Weights of a small GPT-style language model, trained from scratch on English Wikipedia.
Architecture: RMSNorm before each block, rotary positions, no biases in attention or MLP.
Each number is 128 + 32 x the weight over its row's rms, rounded and kept within 0 to 255. Layers, rows and columns count from 0. The size above them is the row's rms in percent of the matrix's.

# layer 4 MLP gate, 2048x768, rms 0.0303, rows 1906-1929, columns 672-767
size [106 100  99  98 110 100 101 102 110  95  97 101  99  98  97 101  99 103  96 104 104  98 100  95]
[[126 109  79 110 182  85  30 155 150 113 127 134  79 143 114  59  80 112 132  74 103  98  74 134 182  77  87 148 138 131 152  51 113 126 131 110  83 179 179 111 139 175 121 121 139 195 134 114 127 168 153 105 131 119 104 114 108 126 127  99 152  73 161 105 108 119 130 138 114 100 136  84  90  96 126 179 124 134 150  98  69 187 121  97 180 122  79 151 127 138 121  86 109 106 111 154]
 [159 107 101 194 199 128 121 114 132  96 113 120 142 108 141 130 136 147  84 186 128 114  95 134 117  83  72 182 135 132 138  71 134 148 156 119 102 152 167 189 157  96 117 105 182 157 115 119 122 115  98 150  82 131 130  78  70 136 110 104 157  63 156 128  73 107 135 175 160 116 145  87 100 127 153  97 118 132 115  76 121 114 143 169  96 137 156 199 124 140 103 110  90 153  99 123]
 [ 97 123 180  89 134 116 123  96 109 136 127 153 109 153 148 138 119 136 150  85 122 140  86 133 105 121 144 102  51  94 146 132 107 162 165 136 126 159  96 136 159 137 125 153 118 137 131 132 162 113 108 128 135 164 143 177 157 107 170 111 156 153 117 101 139 148  75 162  69 150 153 126 115 144 192 133 142 149  97 135 114 169 116 154 103 109 106 176 121 126 186 108 134 148  94 123]
 [166  92  97 135  84 119  81 120 128  87 101 127  76  75  96 133 145 118 140 112 112 141 163 166 142  91  95 155 152 103 112  68  82 126  83  99  97  86 147 138 165 103 145  95 156 115 193 111  69 172  89  91 118 154 127 131 117 131 137 131 106 126 146 153  83 112 142 139 150  75 117 148 128 124 141  77  87 174 165 118 121 158 162  87 116 123  98 138 121 161  84 128 197 103 105 148]
 [113 144 179 163  98 180  88 101 162 143 209  76  96 120  96 115  70 165 161 159  70  95 100 142 179  47  75 107 115 134 157 143 146 102  93 156 104 129 107 145 152 136 134 165  96 145 134 119  84 166 133  87 129  92  80  84 136  98 124 148 125 171 130 127 133  90 146 145 192 114 157 157  87 171 175 121 105 134 240 113 195 139 131 103 119 114 109 155 120 107 176  55 185  97 131 152]
 [ 52  59  98 121  93 130  97 122 129  91 113  72 164   4 183  81 129  83 164 107  92 100  52 151 210 156 162 116 146 152 148  88 134 101 157 115 176 160 182 171 171 140  89 198 135 122 154 115 138 155 141 115 109 137 129 147 176 108 157  66  80  43  95 187 110 175  84 164  89 184 114 122  59 197 131 105  21 141 156  64  87 191 134 114  92 113 154 133 119 159 150 125  89 139 145 131]
 [124 145  92 110 121 140  90 108 158 127 150 125 124 134 137 139  92 110 151 102 108 108  70  54 136 172 144 192  99 150 155  76 143 172 178  78 101 146 141 118 159 113  98 176 114 119 155 106 104 144 125  88  95  90  74 108  28 146 134 140 135 132  92 150  94 146 205 182 195 139 110 139 110 153 130 129 111 150 156 128 126  99 102 120 164 127 189 145  68 103  98 102 154 154  95 140]
 [ 78 162 146 114  97 150 152  96 161 113 140  86 100 144 103 162 113 150 133 110  89 151  78  98 133  98 128 106  85 153 179 107 113 115 116 159 121  97  87 130 144 119 109 172 139  77 146  93 114  90 181  91 106  92 131 150 144 157 157 144 111 106 127  91 118 103 198 152 128 153 155 139 143 172 140 119 101 120 106 113  96 151  75 108 150 128  75 119 115 144 140 115 154 153 174 110]
 [162 119 161 166 138 191 184 102 116  79 116 104  71 123 135 106 106 137 106  93 121  77 134  93 123 108  98 121 194  68 113 150 114  85  82  99 164 131 139 103 108 130 135 118 115 135 152 165 130 127 115 123 117 132 151 143 133 123 155 153 172 122 115 159 151 128  84 156 155 139  82  99  76 128 142  53 108 148 111 116  71 126 140 165 137 138 151 176 190 172 146 137  49  73 137 145]
 [166 139  92 131 120 204 181 153 103 164 127  72 130 112 117 169 148 133 161 116 150 150  96 166 126 135 159 136 127 157 101  72 145 116 133 140  97 117  89  98 152 114 132 110 125 104  83 118 131  98 100 134 100 138 131 113 166 137 177 112 126 203  83  86 160 145 149 177 203 102 122 145 127  85  72 131 116 145 142  98 191 117 153 182  99 102 135 132 159 135  98 193  98 139  71 109]
 [152 117 111 137 143 153 121 138 154 104 128 131 104 126 109 103 122  90 109 104 173  90  87 160 126 103 141 144 123  68 144 157 152 110 110 166 100 124 135  97  86 133  89 100  84  90  91 211 148 120 123 108  75 129  94 242 118 119 128 115  87 160 127 105 136 100 111 130 102  64 142  87 125 161 193  87  96 173 131 129  96  98 105  44 120 103 103 165  96  80 138  78 210 136 118 119]
 [137 106 115 145  86 102 136  81 150 158 117 134  55 126 161 134  98  88 198  95 135 145 152 126 141  79 126 129 162 122 110  67 163 135 115 149 109 145 200 126 160 131 107 165 118 125 145 166  82 175 160 147 179 127  98 130 143 151  53 190 124 150 171 102  94 154 155  81 134 144 151 145 110 115  62  92 145 160 128 133 120 143  85 118  81 136  58  64 131 123 115 138  67 114 168 156]
 [152 161 112 166 194 141  58 129 111 112  97 106 108 154 131 109  90  76 144  88  90 112  95 193 162 125 129 143  96 112 117 133 170 148 150 117 157 126 147 142 140 164 122  92 135  96 131 162 172 179  66  77  88 137 107  86 100 132 204  93 129  78 140 100 103 112 141 111 123 148 175 147 122 165 150 173 151  99 202  98  21 124  59 102 150 121  92 152 126 160 153  93 176 144 132  95]
 [162 156 110 135 165 110 117  64 177 170 103 119 112 110 109 128  87  44 176 178 149 139 124 156  99 161 191  61 162 144 155 154 155 118  59  66 150 130 140 188 174 103 122 121 116 155 129 122 126 188 174 141 108 130 124 138  76 100 133 151  76  74 134 144 112 104 103 105 200 196 101 114 130 111 154 149 149 107 111 168 142 100 100 115  68 181 123 161 137 134 117 161 133 159 109 142]
 [133 110  77  93 104  76 182 127 156 147 129 103 157 119 175  95  86 114 134 205  48 159 101 134  53 108 166 149 161 124 186  99 171 118 163 138  92  88 169 118 130 165 141 137 128  75 180 122 180  97  56  90 116 121 109 158  89 160  91  85 120  95 105 179 133 138  97 144 116 170 118 163 102 180  61 160  83 173 171 163 110 148 106 131 154 114 147 113 149 183 117 179 144  95 125 130]
 [ 96 118 134  95  81  84 127 120  79 117 131 114 107 204  96 100  79  98 112 121 161  92 133 154 128 153 158 136 192 126 134 143 108 157 128 148 154 154 124 116 184 125 191 148 106 159 121 127  81 113 134  94 133  98 117 180 125 130 154 130 136 102 149 115 212  60 108  99 101  91  95 146  87 105 135 131 144  91 109 111  78 151  91 137 112 131 102 140 108 126  85 165 125 152 166 149]
 [ 89 101 159 103  86 126 126 133 167 128 170 117 107 140 147 123 110 146 143 122 153 167 104 137 154 127 120  96 146 151 163 112 134 159 129 122 101 139 163 166 132 198 149  86 135 142 130 117 144 180 156 177 163 121  59  93  81 115 112  79 118 138 125 103 148  99 163 123 134  93 125 131 105 165  96 141 178 124 211 150 140 160 142  99 169 152 125 164 180 147 109  71 115 166 161 148]
 [133 185  64 150 105 145  55  99 124 132 163 152 144 118 123 130 120 126 136 150 107  64  46 203 177 162 132 197 116 116 129  99 218 144 155 160 135  89 112 123 185 153 139 137 110 151 116 148 105 199 130 132 111 122 118  88  78 158 142 190  64 119 173  71  79  73 127 116 142  93 168 143 166 106  75 109 100  62 177 137  92 147 103 109 136 138 121 135 138 170 148  84 153 160  82 128]
 [ 99  30 142  76 167  65 105 118 125 133 218 146 148 105 143 119 126 165  95 135 137 121 170 151  59 117 141  41 111 129 182 103 132 139  91 137 144 142 116 158  98 189 180 181 111  93 128 109  87 149 109  87 214 172 187 158 105 110  88  95 137 155 123 123 194 103 115 206 169 158  42 130 121 103 142 101 141 157  96  80 145 128 113 102 172 124  79  62 142 120 185 121 155 107 174 113]
 [118 142 159 115 155 155  99 131  91 117 200  96 165 136 167  98 146 121 118 151 140 124 140 166 179 134 168 162 182 123 113  90 118  98 133  95 110 112 125 120 153 116 122 108 138  96  53 173 116 131  86 137 128 119 102 137 143 104 164 126 194 153 130 145 141 131 116 129  66 140 121  94  85 112  97 172 108 107 138 153 125 152  77  91 150 154  96 188  89 144 140 170  84 128 121  96]
 [121  80  80 130 143 134 152 157 147 126  67  85  84 147 128 110 143 109 117 180 139 168  82 134 135 165  77 156  93 150 168  74 135 144 153 109 156 135 101 125 173 170  92 135 179 134 129 131 151 193 129 124  86 166  79 163  77  86 106  99 169 125 150 117 136  86 164 101 144  87  86 148  72 104 112 146 108 119 123 178 149 157  71 120 124  82 118 126 128 139 146 145 124 109 120 164]
 [ 96  80  71  81  61  79  69 142 137 163 135 118 129  93 177 127  92  48 178 207 139  85 157 153 124  87 162  65 178 145 158 130 141 153 154 122 158  96 145  69 159 157  95 115  82 209 198 104 133 136 113 130 142 122 137 156 128 176 157 175 145  87 118 119  78 122 106  68 112  68 146  58  80 116  63  91 113 134  98  99 100 127 148 158 114 112 104 135 149 114 161 146 104 144 126 154]
 [118 154 161 118 186 155 120 176  95 129 173 190 152 128  96 163  99 116 123 165 136  94 106 126 121 102 127 154 101  85 147  89 157  79 142 114 163 168 159 107 147 124 103 126  92 182 118 155 199 158  42  87 112 116 122 123 161 142  70 136 148 176 138 140 152 127  98 116 180 113 151 146 116 131  74 119  93 126 118 140 153 110 110 102  58 129 152 174 157 197 158 130 181  82  89 110]
 [ 96 179  90 142 102 123 159 148 184 150 114 124 114  90 127 125 155 144 134 112  72 118 129 137 142 114 167 104 103  98 146 109 171 133 183 111  89  97 126 132 146 144 160 126 109 184 121  78 125 100 135 126  97 133  64 153  85 115 138  31  54  97  98 116 146 105  77 118 135 149 122 147 116 190 115 134 119 137 140  70 173 137  24 101 106 129 103 201 157 192 108  68  85 103 172  95]]
# layer 4 MLP up, 2048x768, rms 0.0289, rows 1906-1929, columns 672-767
size [106 101 100 103  94 100 100  97 102 100  97 101  98  97  97 102 103 101  99 100 106  98 100 100]
[[125 117 164 141  71 123 156 111 103 121  96  97 105 142 123  96 109 152  88  78 147 120 100  91  58 126 120 111 107 133 120 123 176 105 123 117  99 144 147 128 143 168 104 195 111 107 213 162 158 112 163 112  87 130 123 185 118 119 121 123 177 165 154 109 119 141 140 158 187 134  76 146   8  97 153  89 128 126 137  92 157 129 125 145 150  99  97 206 149 141 111 204  96 136 173 114]
 [180 154  87 150 129 141  82  82 133 141  96  79 119 135 115 157 173 129 123 101 159 133  66 163 123  96 135 162 130 139  15 158 158  96 161 116 149 127  92 147 135  90  75 141 215  97 179 165  58 115 145 122 178 126 149 108  61 115 145 121 110  73  33 159 147 159  82 116 121 159 157 201 131 127 109 166 129  99 193 111 135  53 118 177 120 127 117 184 160 120 139 141  87 130 104 121]
 [111 113 176 106 108 131 128 118  69 118 126 115  93 192 103  95 138 140 165  74 130 155 166  66  92 180 169  88 104  75 120 133 163 167 150 157 151 134 148  91 135 119 169 106 171 130 123 121 158  69 179 161 181 103 161 113 106 118 170 153 194 163 217 168 165 157  80 143 127 127 150 174 140 149 156 110 143  52 142 112 128 120 139 192 112 131  80 169 103 129 139  91 141 137 109 117]
 [174 136 104 132 134  70 150 159 188  86 141  94 158 101 133  97  93 161 121 113  58 130 156 107 137 103 159  78 138  87  91 147  82 163 102 152 208 124 152 145 155 137 114 123 137 184 102 115 119 134 139  94 151 102 122 130  66 114 196 138 112  91 195 108  78 136 163  94 159 130 143 126 199  96 133 133 162 172 104 178 185 126 136 139 148 147  95 104 127 140 181 109 186 117 178  70]
 [145 112 116 115  90 118 162  94 145 101 128 135 119 101 255 164 137 120 117 101  94 130 103 180 118 155 166 194 123 145 158 137 109 162 123  86 101 151 175 136 149 151  52 126 100  99 186  87 158 138 130 156 207 124 111 135 135 119 136 162 107 143 174 139 171  76 130  92 115 132  52 152 163 142 111  71 109 103  99  83 110 159 135 137 121 167 126  94  92 142 134 167 107 127 135  95]
 [181 118  86 213 154 120 155 189 119 154 142 152 142 179 124  70 128 144  81 125 155 113 121 108 146 162 153  49  90 122 141 121 161 162 148 103 140 112 118 121 145 191 192  59 123  81 155 161  84  98 132  59 139 119 165  68 120 150 103 136 105 166 149 123 143 101 134  72 130 152 163 117 156  64 114 112 156 149 108  72  87 164 143 143 186  83 100 114 117 133 156 100 137  85 134 149]
 [131 122 130 179  90 170  47 159 119 114 101 114 130  94 116 168 202 129 149 136 132 131  91 168 143 112 153 142 138 142 148 122 177 129 192 173 108 163  99 108 112  91 140 143 115 122 110 130 128  73  96 125 112  97 146 163 188  85  82  93 121  87 116  98 151 138 146 117 122 119 145  94 156  74 129 104 148 166 125 125  76 136  29 108  93 147 179 102 137  86 197 115 205 132 136  94]
 [ 82 139 131 136 141 128  92 149 178 117  94 105  98  95 130 127 117  88 155 118  68 128 111 146 159 108 150 158 106 142 204 104  92 129  95 112 129 128 104 142 112 185 104 182 169 127 172 107 144  59  37 173 159 139  89 195 118 137 126 154 146  97 158  78 140 161 151 128 149 153  68 156 108 111 166 123 154 115 140 101  90  82 114 131  94 124 145 162 135  99 108  84 113 171 151 126]
 [136 141 104 146 114 168 153 148 108 136 179 113  57 165 147  97 112 134 132 152 102 108 147 135 144 125  72 104 133 109 154 133 233 119 109 168 106 103 161 171 118 140 146 147 146 131 136 106 126 125 130 140 142 113 114 132 162  96 114 140 121 124 186 129 141  81 157 114 129  74 139 162 104 182 167 113 178 119 128 124 143 107 161  51  48 165  93 153  76 128 180  76 134 125 167  93]
 [157  71 143 109 159 152 136 122 188 197 114 137 134 105 128 133  98 180 120 140 126 101  74 111 114 102 159 150 136  92 182 125  79  65  92 137 148 148 145  40 172 171 124 164  39 159 162 137 100  93 143 170 118  68 121 141  85  66 150 120 165 163  90 118 149 104 114 139 146 105 174 159 129 187 124 154  95 118 116 121 121 113  73 113 137 105 118 146 173 106 110 139 175 151 108  45]
 [166  99 181 169 109  98 135 109 101 115  88 155 178 148 130 108 109 102 154 148 133 137  43 138  47 135 179 150 202 137 171 170 129 131 137 162 227 129 128 125 156 177  94 121  77 162 111 136 123 101  75 146  95 149  89  90 137 138 119  88 132  95 160 184 145 108 102 169 151 100  91 121 125  78 129 124 125 125 178 106 136 114  87 177 161 122 114 184 138 186 140 129  97 114 132  73]
 [165  85 184 111 161  95 145 141 121 115  90 123 161 139  79 123 142 188  69 166  81 181 137 129 124 133 120 117 173 134 105 149 166 178 149 137  82  99 140 115 158 135  78 110 156  67  73 147 157  59 144 194 167 207 130 148 129 155 159  94  77 119 109 106 114 137 102 129 101 108 100  90  78  68 147 179 105  68 116 170 101 160 117 100  87 161 112 120 116  91 116 114 192 150 114 116]
 [139 115 103 113 144 155 106  79 143 133 127 121 161 161 121 145 156 176 138 123 118 144 140 107  96 109 127 165 165  94  98  74 103 175 122  94 126 109 129 107 167 150 131 109 105 114 105 144 183  99 144 128  96 128 138 136 144  72 163 203 122 204 126  85 105 147 118 153 147 121 104 116  20 132 128 146 140 112 124 134 142 173 142 161 161  72  97 133  68 116 172 165 195 119 123 104]
 [124 177 172 163  89 146  33 147  83 102  77 110 100 113  48 116 144 106  98 112 139 202 138 118 111 116 182  95 146 106 143 152 187 149 120 115 137 131  60 154  79 148  52 110 109 101 107 142 116 128 147 156  95  67 122  63 106  36 132 151 100  93 120 126 112  95 152  95 144 131 150 123  71 135 137 194 136 148 126 106 119 130 151 178 148 181 122 162 106 136 195 113 186 145 172 143]
 [125 130 103 162 173 149 123 153 137  88 142 105 132  61 110 131 138 156 174 150  97 120 117 138 172 149 120 175  79 183  81 151  99 127 121 121 111 199 112 121 123  93  40 140 101  57 158 134 168 162 118 133 156 144 107 138 179 108 158 134 119 160 154 112 196 163 131  84 131 142 100  88 104 118 168 223 129 108 130  81 106 105 113 165 106 161  91  93  57  56 106 143 144 149 118 118]
 [139 131 135 118  84 138 106 165 163 157 133 182 160  63 130  87 142 108  88 189 109 159 166 167 113  89  89 127 145 139 119 113 101 141  92  36 136 176 109 131 130  26 102 155 135 163  91  85  88  88 108 122 152 109  83 106  98 164 103 159 115  90 112 166 131 156 145 132 162 141 162 108 136  99  94  85 173 130 112 118 151  75 149 199 109 103 164  55 176 225 162 136 186  84 125 160]
 [ 93 155 133 171 103 123  89 151 160  96 128 173 100 145  62 158 111 188 163 165 136 119 163 100 160 127  86  99 136 167 155 164 232  94 142 142 144 114  96 107 145 121 140 148 116 254  98  72 102 174 119 167 125  49  79 143  63  76 211 109 212 169 137 111 140 157 131 100  97 171 126 133  91 146 188 109 132  97 122 190 169  67 131 126 155 102  92 179 124 161 164 156  38 160  95 139]
 [ 97 120 137 136 148  73 158 120 173  85 177 154  98 139 122 150 108 181 116  91 137 148 123 128 168 113 170 109 146 113 149 148 156 118 136 163 143 136 121  93  97 172 185 115 142  84 129 193 104 153  81  86 146 100 166 129  58 139 162 137  88 166 132 102  93 139  76  86  99  88 103 173 135 117 146 103  49  90 130  80  61 130  99 166 114 120  92 110  80 174  96  83 137 187 109  94]
 [133 119 157 119 164 123  66 134 132 105 127 120 137 151 148  57 123 101 117 164 129 129 149 128 180 146 116  73 161 133 107  96  50 157 155 154 135  80 100 140 151 147 135  95 120 119 142 133 126 151  91 173 124 155  89 148 120 151 151 107 121 102 120  79  83 110 108  70 124  97 107  91 125 141 109 136 159 128 141 106 126 148 106 144 146 131  99 176 172 120  93 113 125 150 166 121]
 [169 133 114 121 103 121 125 184 111 114 130 151 121 141 159 141  81 122 131 124 125 123  87 114  73 104 129 117 162 195 140 116  90 144 134 154 129 152 172 109 127 136  99 134 168 148 113 113  53  94  34  77 169  68 149 147 140 109 148 121 120 119 178 178 184  97 156 126 190 144 110  87 163 154 103 158 133 154 147 105 188 132  68 117 168  97 109 119 138 200 149 129 116  71 129  91]
 [139  81 136 164 174 190  89 152 126 107 156  93 103 136 191 133  84 160 153  54 118 114 110 159 151 112 175 151 149 113 146 148  86 164 141 109 118  90 112 103 172 158 154 174 155 171 157 150 145 142 129 172  94 134 144 114 108 113 156  81 229 153  84 158 126 131 162 121 115 126 119 105 143 129  75 113 147 131 112 125 115 177 134 143 168 145  98 173 111 102 147 142 132  96 161 117]
 [150 117 130 135 160 120 131 101  68 114 123 149 109 118 173 139  87 164 149  90 122 165 123 107 174 137 189  63 176  90  96 157 139  89 100 116 138 162 111 113  89 169 109  77  66 121 108 156 151  84 128  62 123  86 164 101 178  91 163 184 155 176 190 157 132  71 135 109 138 128 132 160 126 201 107 105 110 142 139 119  98 106 139 186 131 149 109 122 172 115 142 124  87 142 134 102]
 [ 91 156  50 101 103 139 167 141 181 156 119 155 108 199 144  48 128 160 190 192 145 154 184 119 165 132 130  86 209 129 105  92 105 119 126 152 123 174 143 139 157 106  93 147 104  73 122 118 144 118 153 120 133 116 125 111 104 110 152 147 127 158 100 194 102 177 143 134 105 155 179 210 108  76  85 110 149 111 176  87 102 120 125 194 174 118 111 149 124 169 118  86 163 109 137 106]
 [116 128  75  99 192 162 160 112 157 115 191  72 154  94 166 140 146 163 106 119 165 124 110  91 145  99 121 128  90 121  89 126 157 126 112 115 150 111 151 174 120 100 112 121 188 117 107 121 142 118 125 115  96 141 154 120  95 165 122 144 124 178  95 105 120  49  97 150 161 103 173 110 217 117 160 103  65 155 146  86 184 122 132 114 106  88 122 105 130 175 115 107 191 141  94 125]]
# layer 4 MLP down (transposed), 2048x768, rms 0.0246, rows 1906-1929, columns 672-767
size [105 102  99 102  93  99 102  98  95 103  99 101  99  98  98 104 104  98  98 102 105  98 102 101]
[[ 96 167  90 150 139  77 145 133 115 132 135 125  93 171 137 110  80 199 119 166 181 175 122 117  91 108  91 151 141 135 135 143  93 135 149  96 105 143 170 160 158 146 112 128 169 107 169  92 128 145 164 105  88 137 158 150 124 116 124 132  95  98 156 120 126 120 116 132 155 127 148  99 102 156 156 117  99 196 148 101 117  77 154 181 116 100 148 154 133 128 124 144 136 151 119  78]
 [135 170  99  88  87 125  83 108 143 172 166 161  97  93 185  65 126 178 147  65  99 105 164 120 169 175 134  85 108 149  98 142 151 119  82 129  60 148  88 112 161 144 133 113 155 105 122 174 168 185 188 184 144  95 183 124 114 100 156 132 159 113 110 131 137 172 150 147 117 132 129 181  79  87  92 158 184 106 227  87 155  89 126 155 166 113 115 127 135 144 173 167 179  69 117  95]
 [134 131 134 134  86 167  95 132 160 101 112 112  73 152 155 114 177 169 126 183 133 101 138 108 174 143 111 150 126  66 116 118 180 145 128 122  97 124 181 125  83 129 118 142 139 141 135 167 139 143  80  88 146 109 159  46 110 102 125 143 159 109 112 127 101 133 207 120 125  96 137 127  79  90 113 134  87 133 125  47 117 159 154 129  59 132 110 212 167 137 119 120 140 152 133 124]
 [161 113  79 159 109  59 136 160 130 115 127 188 102 121 155 147 188  93  92  95 136 116 189  98  69 134 144  94  79 104 128 118 101  55  67  93 112 175 135  61 111 154 166  96 191 105  83 107  87 177  96 102 118 175 110 111 130 132 121 102 193 110 131 117 163 170 154 187 172 121 136 137 113 146 149 140 126 173 119 144 100 137  80 173 152  92 128 116 109 124 174 133 159  94 143 124]
 [115 140 123 115 151 168  99 180 181 148 136  65  60 157 135 174  72  66 155 121 156  72 170 150 121  97 158 240  90 144 187 119 165  69 136 129 125 121 102 117 216 126 151 148 156 156 109 146 112 177 100 111 119 115  61 114 158 130 142 105 152 146 124 133 174 139 143 103 181  77 132 133 138 163 125 118 141 148 163 117 134  86 134 144 119 125  79 128 106 115 226 177 144 139 126 133]
 [ 90  82 100 197 112  93 148 144 151 135  78  94 114 131 122 101 100 124 112 151 101 121  89 125  98 185 111  91 139  94  81 137 129 150 156 115  67 153 124 127 159 166 173 131 135 134 124  88  91 156 143 159 143 114 177 151 111 138 175 104 219 128 169  81  92 154 128  94 108 104  90 127 170 109 113 140  86 120  65  89  92 161 133 121 146  73 144 167 120 172 146  88 106  83 175 114]
 [116 125 107 149 124 137  72 166 138 140 166 130 133  62 141 175 113 158 152 170 122 125 101 120 106 107 142 179 113 123 130  85 159  80  83 136 155 134 122 141  41 132  89 125 149 144 103  87 148 197  98 106  99 130 128 100 118 173 147 131 155 191  73 158 121 141 150 111 103  83  49 174 157 163 151  87 119  85 133 122 151 112 118 175 129 116 167 147  75 146 170 169 132 143 161 124]
 [113 143 127 115 154 151  96 132  31 153 100  93 113 137  66 136 123 126 122 170 161 118 111  85  81 102  90  85 152 190 163 177 172  78 175 141 146 106 127 102   0 117 133 160 146 164  86 119  84 117 184 136 140 155 141  93  96 119 112 181 111 109 123  80 117  89 149 169 104  91 129 154 108 139 137 167 129  88  53 163 173 121 150 129 127 133 171 121 112 124 136 141 114 133 110 117]
 [114 112 144 116 130 161 154 120 134 127 122  95 142  96 111 134 132 104 160 118 118 145 123 122 139 160 186 121 152 109 118 107  97 123 142 122 126 191 169 115 192 149 147 114 135 119 166 151 120 123 162 165 143 114 104 117 104 173 150  99 194 141 107 130 125 147  97 105 117 135  68  79 121  80 124  77 132 167 193  91  84 138 115 153 197 121 145 163 168 183  99 118 115  86 113 101]
 [147 121 132  88 128  88 147  89 105  98  99 179 111 108  58 115 167 124 136 153 146 168 114  99 147  89 111 126 147  99 105  81 141 149 109 129 145  97 117 121 149 152 132 122 114 163 112 150 116 134  88 137 172 154 163  85 132 151 101 158 104  95 151  98 157 123 202 120 113  64 136 185 152 118  54  96 125 171 157 118 133 146 136 126 147  59 123 119  61 117  95 117 130 173 102 162]
 [ 86 114  94 159 123  91 113 190 148  72 120 128 106 202 148 174  77  68 106 169 120  89 197 149 120 112 147 198 116 137 144  74 110 157 125  46 164 117 105 145  74  75 140 106 139 122 107 129  71 159 150 154 121  93 110 152 123 174 106 123  45 128 121 142 128 129 117 133 122 119 133 126  95 181 124 138  56 184 136 119 111 152  63 166 176 110 116 113 110  71 142  84 168  74  88 114]
 [166 169 148 145 182 177 206 153  85 140 147 129 195  96 125  89 107 127 114 116  70 176  97 157 144  97 127  78 168 160  88 139 138 168 183 123 128 107 168 115 131 123  95 152 126 106 175 116 111 117 167 195 144 159 133  42 133 108  95 150 165 146 165  88 181 153  94 175 100  52  99  92  90 162 170 123 114 160 117 157 165 125 124 110 140 137 160  82 130 119 135  84 150 139 158 171]
 [141 133 110 121 152 174  95 142  65 112  97 122 148 128 118 158 151  65 149 125  84 152 151 177 128 138 147 128 183 111 100  85 126 173 156 163  94 115 198 162  22 197  93 138  79 166 123  92 168 176  95 146  79  92 111 122 108 128 132  48 103 125 145 179  53 100 143 116  84 160 106 154 105 139 172 175 124 104  91  95 109 142 156 103 141 103 134 142 143 102 157  99 134 189  78 172]
 [146 142  86 145  95 142  90 150  72 130 214 105 146 130 124  88  93 216 150  94 140 133 101  87 116  85 109 100 133 152 157 147  97 159 181 132 127 197 144 117  68 114 151 143 165 120 153  95 132 105 129 112 201  95  54 106 156 122 135 112 126 141 155 119 147 131  77 132  76  90 146 206 113 144 140  91 116  71 115 119 153 140 104 149 108 105 127 127 109 166 164 108 140 105 126  37]
 [177 150  94  91 140  58 135 127 156 223  87 127 177 134 173 116 196 138 131  17 121 159 126 155 110 111 112 119 132 100 148 149 130 166 136 101 159 157  94 163 110 145 110 150  90 122 180  84  88 185 113 165  85 156 117 152 122 145 134 119 133 102 148 150 118 147 121 182 156 137 128 127 103 112 101 109 101 115 176 188  66 149  99 101 121 124 182 170 188 124 155 105 113 112 111  82]
 [ 92 131 137 128  78 113 136 112 133 126  85 145 111  41  66 119  84 185 109 129 142 147 166 126 116 138 167  61 160  81 156  70  96 128  98 174  95  89 116 111 123  41 131 124 124 124 159 144  88 177 118 155 126 177  73 126  97 145 143 179 143 146 112 147 144 140  96 138 145  26 188 107 130 142 126  91  92 174 101 173 141 133 151 148 136  84 154 143 180 126 141 110 116  46 143 111]
 [141  74 108 130 157 149 127 147 117 161 125 151 171  85 104 108 160 148 142 104 153  94 136 147 167 111 163 119 100  99  97 108 123  95 128 132 193 126 129 108  35 102 124 128 138  71  83 124 152 161 114 166 189 141 125 102  47 112 120 134 137 161  68 124 120 116 134  94 137 142 244 112 140 152 171 162 135 138  71 143 152 137  87 142 104 115 156 122 102  80 115 172 144 138 107 122]
 [109 151 113 145 125 103 157 155 115 142  90  68 124 135 147 152 201 142  67 119 142 102 173 101 142 124 115 116  86 134 106  79 130 152 144  82 111 187 145 147   0 101 141 132  77  63 124 130  80  89 134  96 126 175 147 122 119 128 151 124 132 167  87 122 111 195  81 118 112 143 139 145  99  87 136 124 105 143  76 109 140  97 102 142  74 137 137  52 166  94 142 154 122 110 148 131]
 [126 135 172  92 178  76 174 182 157  56 137  48 166 132 123  90 125 159  90 148  63 158  88 142 126  79 158 118 192 107 134  75 115 118 124 137  81 125 115  97 202  62 114 142 126 147  73 169 206 109 172 135 133  87  97 127  93 139 114 132 124 147  57 194 174 163 133 127 151 117 151 118 140 124 126 112 129 161 130 120 102 121 174 138 107 159 146 137 157 145 157 134 140 168 144 116]
 [131 119 128 109 136 157  97 146 128  72 156 100 182 138 100 139 109 136 119 172 150 145  54 119  98 142 175 158 180 145 120  90 134  86  95 146  80 133 146 122 147 213 135 167 200  83  54  98 203  92 100 136 137  63 133 146 124 133 153 118 113 145 153 142 128 124 140 137 113 164 153 137 170 116 120 133 128 114 121 116  97  94 128 128 145  77 123 130 158 111  97  80 120 123 158 144]
 [143 153  83 216 104 110 118 131  84 116 125 112 155 197 177 128 105 162  94 153 146 107 140  87 133 123 112 128 114  59 108 131  54 132 121 105 152  91 193  79  42  98 130 127 132 157 167  97 116  84 126 154 162 108  87  98 137 117 123 102 147 133 153 165 111 106 117  93 127 162 156 109 110 129 139 144  80  63  75 119 111 108  62  97 149  48 114 111 156 167  76 131 102 117 122 158]
 [183 113 104 154 133 151 160 121 132 114 103 136 127 141 103 173  79 151  83 124 155 152 118 138 105 189 125 167 126 109 169  70 147  88 101 106  99 131 124  85 128 149 165  85 117  85 163 164 144 129  92 123 144 100 122  87 154 126 155 140 164 101 184 147 151 168 129 123  96 128 129 120 121 148 148 115 105 118 118 167 110 110 163 142 128 148 135 106  99 156 121  92 114 104  96 136]
 [140  80 110 127 121 149 115  99 132 147 128 143 134 131 138 101 146 156 135 141 137 123 131 104 143 169  99 172  82 112 120 120 146 187 118  89 110 186  93 175 196 152 132 120 137  98 122  86 154 188  85 135 125 100 100 183 171 141 143 151 101 133 110  82  88 100 131 139 118 127 216 145 109 119  79 166 144 103 143  96 192 138 143 107 114 108  88  99 174  84 187 101 190 142 116 100]
 [156 112  97 115 231 139 149 131 147 124 124 109 134 161 157 114 129 133 183  97 138 133 163 158 184  72  84 121 130 145 192  73 135 100 122  97  56 122  81 160 134 115 126  99 106 143  63  81 162 117 147 180 177  95  80 212 134 102 173 157  91  88 157  59 117 149 146 159 108  85 129 152 182  64 143 109 125 142  93 150 142 159 169 122 104 141  82  89 161  75  96 143 139 110 158 133]]